Weights of a small transformer language model: vocabulary 1111, 10811 steps.
Each number is 50 + 10 x the weight over its row's rms, rounded and kept within 0 to 99. Layers, rows and columns count from 0. The size before them is the row's rms in percent of the matrix's.

# down: layer 2 MLP down (transposed), 1024x256, rms 0.215, rows 192-204, columns 0-127
# up: layer 2 MLP up, 1024x256, rms 0.21, rows 193-204, columns 0-127
down192 090:59 28 47 48 40 39 47 37 45 38 41 56 48 49 44 60 53 37 60 45 61 31 55 57 42 42 72 35 49 31 51 54 68 42 33 32 61 47 50 55 46 64 72 55 53 46 56 58 66 39 66 43 51 30 43 54 51 59 52 52 68 54 54 75 41 54 53 48 44 42 42 52 54 61 66 52 58 49 46 60 49 54 52 48 54 51 41 53 47 59 59 48 63 48 64 49 56 61 49 47 54 40 51 52 47 46 43 45 29 39 52 51 58 70 57 58 38 70 49 51 36 45 61 61 32 51 45 57
up193 097:68 56 45 57 46 45 51 37 52 50 63 45 64 53 46 56 41 40 61 54 62 62 50 48 40 47 33 70 48 56 51 50 60 59 42 56 58 60 69 62 41 29 72 47 67 47 46 38 58 48 43 65 50 51 62 54 58 55 38 46 51 53 43 63 55 57 51 59 41 44 46 44 35 36 58 54 58 49 61 45 50 58 58 48 51 38 42 61 29 56 40 38 48 50 48 55 48 53 45 71 41 50 52 67 53 46 40 40 33 53 47 57 65 49 50 61 55 63 49 70 33 42 47 72 34 69 49 57
down193 101:50 39 34 45 69 34 63 57 42 65 42 58 41 62 59 53 38 47 36 44 64 43 61 51 46 60 45 36 41 53 55 49 40 49 59 53 61 39 58 49 59 68 58 63 60 40 38 45 52 49 47 52 53 49 51 56 39 44 34 35 64 58 57 48 51 51 55 30 42 37 54 60 48 46 71 61 62 39 60 65 58 60 31 28 56 50 45 60 47 61 60 53 37 55 57 58 69 52 34 49 68 50 47 54 36 59 41 47 46 59 61 43 44 37 50 58 57 55 45 44 59 45 51 55 59 45 26 45
up194 100:83 38 55 70 62 38 38 49 56 48 57 52 40 48 45 42 52 44 55 67 61 50 34 36 53 56 57 61 41 55 61 47 56 49 25 41 59 44 56 54 69 60 59 54 40 62 31 54 55 55 58 39 40 57 46 53 53 58 47 62 48 37 51 57 48 37 48 47 39 59 21 42 50 40 47 57 55 65 51 61 59 71 51 46 55 61 40 55 55 55 51 47 50 45 58 47 44 42 64 47 56 34 68 38 35 41 32 43 34 47 64 49 41 55 52 55 50 63 54 45 70 47 58 50 50 49 45 36
down194 102:46 45 42 59 50 59 59 53 66 54 45 60 41 58 53 64 54 48 43 48 51 65 52 26 55 40 42 52 43 52 58 45 55 57 54 51 61 43 34 45 32 72 42 40 57 63 58 46 55 58 32 46 41 74 29 50 55 47 52 56 57 58 55 49 47 68 50 53 56 75 29 45 48 48 29 47 53 62 51 47 54 70 60 71 42 48 49 38 46 77 46 53 51 50 55 58 65 56 52 50 42 58 46 56 52 59 51 40 48 55 52 41 35 63 64 44 55 42 24 45 57 46 62 57 78 45 40 37
up195 105:44 56 54 62 40 54 69 54 48 49 56 33 65 60 59 54 44 63 71 59 54 61 58 49 42 60 56 47 73 55 57 63 48 58 60 59 29 37 67 45 45 64 61 39 61 37 68 54 62 51 47 63 54 64 80 74 61 56 56 51 49 46 46 56 59 54 41 37 72 51 60 62 58 40 62 43 54 41 50 44 32 72 47 36 43 66 47 60 57 47 43 55 55 36 70 52 70 37 33 50 37 54 61 48 76 55 47 55 40 64 45 44 70 58 54 45 48 62 32 34 64 59 61 67 48 47 38 47
down195 093:59 43 58 43 30 39 59 60 52 51 44 60 65 53 49 50 56 58 40 61 39 54 49 50 24 62 55 28 56 61 62 62 54 58 51 51 52 49 61 49 59 73 35 59 48 55 53 64 59 60 53 38 52 29 58 32 53 57 66 50 66 50 57 61 56 42 60 50 63 36 47 43 37 61 44 59 38 41 50 46 59 37 50 71 67 37 51 52 54 62 50 41 45 45 58 58 65 44 51 62 57 42 60 60 51 46 47 57 45 63 55 37 49 47 42 52 52 48 53 53 23 61 34 47 59 37 54 46
up196 096:58 65 54 46 46 53 59 46 49 43 75 43 52 36 49 56 39 46 55 77 67 74 47 37 58 58 49 49 42 48 65 44 50 59 49 33 36 44 33 32 56 59 45 51 43 59 34 58 64 47 36 56 60 53 49 52 33 51 57 56 39 55 43 34 51 41 48 51 41 47 32 61 64 48 55 58 38 39 54 45 49 58 39 59 42 54 52 52 50 42 40 39 39 59 41 49 59 51 47 50 47 44 50 66 52 36 56 40 44 45 74 49 77 53 41 53 59 65 61 50 50 58 52 29 44 42 53 42
down196 090:52 61 49 46 69 42 53 68 35 55 64 44 59 45 45 45 42 51 54 45 55 46 59 60 39 53 45 41 37 64 61 46 76 63 37 24 54 62 38 34 50 67 53 50 37 34 58 44 54 43 56 68 60 59 64 33 54 39 49 38 44 47 41 47 61 55 61 48 61 37 37 58 42 42 33 53 55 47 56 59 53 60 54 55 36 40 42 46 45 40 65 51 48 60 49 51 56 56 66 64 43 45 41 52 51 52 53 57 47 49 47 53 34 51 36 56 53 47 55 45 53 58 25 38 65 51 55 41
up197 102:39 24 65 46 56 66 39 50 55 67 48 71 63 50 52 36 41 43 68 33 28 62 33 61 57 42 43 46 31 50 42 50 47 42 52 52 52 48 49 47 58 43 35 47 64 54 43 57 74 56 38 43 46 65 62 63 58 52 49 35 46 23 37 66 61 53 50 52 63 69 42 52 51 46 39 55 44 58 51 50 44 60 46 48 52 46 44 47 53 55 60 54 55 55 56 41 52 67 43 48 58 69 40 53 37 27 57 41 53 55 57 49 49 46 43 39 59 54 43 48 35 53 61 58 61 41 57 49
down197 085:38 37 66 61 61 60 49 30 47 61 43 77 51 48 45 45 56 49 50 55 44 32 43 59 40 23 43 56 41 54 66 60 40 42 56 52 50 61 50 46 64 48 29 47 58 54 47 51 50 38 32 40 52 50 73 53 50 58 66 50 61 41 63 59 56 45 49 46 69 53 38 47 49 46 48 40 66 65 52 56 40 43 31 43 55 34 45 48 52 53 57 60 72 47 51 56 47 59 41 46 53 54 61 39 62 54 52 62 56 64 55 39 16 37 41 46 63 46 34 57 30 58 35 27 50 41 49 61
up198 101:57 58 65 68 54 59 48 46 34 53 52 63 50 44 49 55 45 64 61 40 53 35 43 32 48 64 58 26 56 62 48 41 63 44 43 36 45 48 56 42 40 43 49 49 49 64 51 39 43 68 38 48 40 46 25 61 47 54 39 47 42 58 39 51 58 47 56 50 44 57 51 41 49 38 50 50 32 45 45 60 59 40 58 42 49 46 62 60 58 32 45 53 44 33 40 45 46 70 51 45 50 68 62 63 36 47 50 54 53 47 55 55 46 38 55 42 35 56 63 63 37 42 49 50 53 43 50 37
down198 108:43 42 47 28 48 37 49 57 39 63 45 60 50 64 40 45 66 46 50 61 45 57 51 57 60 53 42 57 38 47 42 64 32 34 55 64 60 49 60 61 54 56 37 41 53 45 48 72 62 48 55 45 60 52 54 38 44 44 53 63 59 60 43 32 56 36 54 55 42 60 35 41 44 68 35 53 51 50 57 43 40 44 43 62 47 47 47 43 51 47 53 52 31 64 63 44 61 46 54 54 53 61 41 46 40 69 42 42 43 34 81 52 59 50 53 60 50 62 47 39 54 67 41 56 55 66 55 41
up199 103:44 65 49 56 39 42 63 52 64 50 44 56 52 55 45 58 48 48 45 27 51 45 60 62 41 36 60 38 53 51 54 64 53 46 66 38 46 47 52 33 54 65 46 45 62 50 34 36 53 45 46 46 45 48 41 41 46 48 68 36 43 55 49 46 52 62 66 53 51 47 58 65 39 63 40 41 35 49 50 33 40 53 40 50 51 60 49 51 71 56 52 53 54 50 33 55 45 61 59 40 45 64 46 66 44 79 32 45 39 57 41 56 38 57 53 62 29 56 45 54 45 48 54 53 59 37 49 49
down199 112:60 50 58 50 41 48 57 41 48 55 51 26 37 42 47 45 70 58 38 46 63 49 55 63 41 54 59 69 36 53 67 50 30 50 47 44 59 53 48 46 68 53 74 61 64 57 66 48 39 46 52 55 52 64 45 58 53 31 53 51 59 36 50 56 42 60 49 53 41 53 42 53 52 43 34 52 49 57 58 39 54 35 39 63 60 32 46 44 37 68 51 67 43 50 80 52 57 44 32 40 42 71 63 45 49 38 46 45 44 56 37 31 34 50 51 44 42 48 41 49 43 51 29 59 43 53 55 61
up200 095:38 51 73 60 43 54 49 70 57 54 37 52 63 47 53 41 60 41 57 45 39 65 53 62 58 45 52 45 40 41 55 47 45 41 60 42 39 38 54 59 66 50 51 52 36 53 53 51 46 28 57 46 57 50 53 29 48 34 48 60 33 52 60 70 52 45 36 53 51 74 56 57 39 42 37 54 49 33 50 50 68 53 68 65 61 40 61 42 40 48 49 31 56 65 48 68 68 47 51 49 42 61 53 49 41 56 63 66 47 45 42 52 45 39 67 49 46 56 68 51 38 58 47 50 56 27 40 62
down200 122:39 40 46 54 48 45 68 44 46 58 54 70 42 40 37 46 57 53 58 46 59 44 41 37 50 56 44 64 56 42 56 66 47 47 58 68 46 66 40 59 49 51 62 46 40 51 44 45 65 43 61 38 45 55 46 52 46 61 35 42 54 53 62 40 53 47 69 55 68 52 53 44 53 21 51 61 63 54 53 39 62 40 52 56 47 65 46 69 56 57 48 56 45 52 51 52 48 59 39 51 43 48 60 41 59 31 46 44 63 67 41 65 35 50 56 38 34 43 63 34 48 54 38 55 62 65 39 45
up201 092:54 41 31 52 41 61 52 48 48 47 44 67 51 53 45 37 42 28 42 46 57 54 52 44 46 62 38 52 26 40 54 40 51 57 43 68 46 45 37 42 56 51 37 52 40 52 63 57 55 63 62 48 31 49 44 33 40 56 51 43 51 58 42 32 50 53 55 50 29 39 31 37 45 50 41 68 64 62 36 43 68 40 48 53 39 65 51 63 74 42 45 27 52 53 53 43 35 42 31 42 62 50 65 53 67 46 52 65 58 47 53 43 60 50 33 43 50 48 48 50 53 48 40 65 48 63 51 57
down201 115:42 53 46 55 55 49 51 53 46 50 47 61 35 49 41 57 50 65 27 50 63 34 45 45 50 48 46 49 67 46 56 38 52 48 43 53 48 63 62 46 44 45 53 47 33 66 45 49 31 61 48 63 53 51 43 57 36 54 42 63 64 51 50 49 74 58 45 65 39 62 46 60 39 34 47 54 43 31 44 59 48 65 58 44 29 37 45 36 41 44 43 49 60 47 50 38 50 55 45 39 44 42 62 48 40 48 62 47 65 39 41 51 36 56 33 60 56 58 48 67 42 59 54 55 52 54 45 43
up202 081:62 49 56 44 56 66 47 45 44 38 58 51 38 47 44 38 19 73 43 41 37 55 43 49 48 44 34 69 56 31 43 67 51 45 53 75 44 59 35 60 41 54 50 59 57 60 57 78 53 53 52 63 43 53 63 59 57 54 41 53 47 55 47 24 57 48 58 55 47 48 42 54 58 55 70 50 38 39 39 40 59 53 53 38 56 53 49 46 60 67 54 38 57 49 42 57 51 52 51 53 43 34 36 51 66 45 47 56 52 65 71 67 58 46 65 52 45 45 48 74 36 55 66 39 34 43 55 56
down202 120:59 77 56 46 67 63 45 56 30 62 39 82 56 59 59 35 53 48 57 49 48 46 37 58 48 36 62 59 47 33 62 59 45 61 61 40 53 51 41 59 51 52 70 64 52 70 54 51 56 43 60 45 48 61 55 62 57 58 28 54 50 47 51 51 52 59 44 45 53 49 63 54 53 56 51 59 43 47 68 59 64 38 35 50 51 43 48 47 57 60 65 55 47 38 34 53 55 53 43 49 41 43 40 51 58 53 34 53 35 48 46 26 51 49 33 59 62 48 29 40 68 41 37 34 53 57 47 57
up203 093:61 10 77 72 83 72 61 81 88 01 49 47 45 65 34 57 47 53 48 46 42 56 49 40 42 62 54 40 52 54 44 62 52 43 59 51 42 60 47 58 45 74 54 63 63 54 55 51 42 47 53 50 54 60 49 58 60 34 53 60 47 54 37 48 57 51 53 52 45 60 60 37 47 41 64 50 38 52 46 31 56 50 58 61 56 49 57 35 63 53 49 46 63 54 54 58 45 57 42 44 48 58 45 53 50 44 46 50 45 45 36 55 28 41 53 47 51 51 35 61 45 43 46 55 55 46 53 56
down203 112:59 57 54 29 26 48 48 20 42 58 68 75 47 49 50 54 48 28 52 55 57 57 58 49 41 44 55 45 45 38 61 43 47 59 55 38 45 62 54 60 56 47 46 53 66 53 42 77 69 48 44 53 49 48 46 51 52 39 60 40 58 45 44 47 51 56 43 55 39 56 54 46 51 48 51 43 49 47 53 69 43 41 56 52 51 48 54 35 57 42 46 58 50 54 63 71 37 65 64 56 46 54 43 53 57 60 53 53 42 37 71 30 54 48 52 56 76 63 58 41 77 42 45 37 36 47 51 31
up204 110:60 37 60 46 58 66 54 29 59 55 53 66 55 69 45 40 56 74 44 33 41 58 34 46 44 35 27 55 60 53 54 57 60 40 70 36 58 75 60 60 66 30 43 49 68 39 50 46 50 47 50 58 34 50 55 45 57 48 55 36 58 63 49 54 46 68 43 43 39 56 55 40 52 44 30 36 35 38 61 42 55 56 34 40 41 59 54 54 51 61 43 59 48 57 47 52 57 60 56 62 33 39 77 66 50 47 50 41 53 39 44 60 68 35 38 46 37 62 64 48 61 47 50 51 38 58 57 49
down204 106:42 63 50 45 48 41 49 52 44 56 44 54 35 37 63 49 58 52 51 62 47 54 51 57 58 47 45 50 43 30 31 45 46 41 50 40 37 59 48 41 59 49 50 45 61 61 40 47 52 52 34 55 31 40 50 39 39 32 26 57 52 52 33 43 44 46 38 38 42 53 51 45 59 43 34 50 43 57 52 43 53 39 58 49 38 57 50 57 36 57 48 44 48 67 75 62 39 43 47 52 51 41 67 68 55 36 63 41 35 41 55 32 64 62 58 48 34 55 45 66 41 44 46 62 47 44 47 47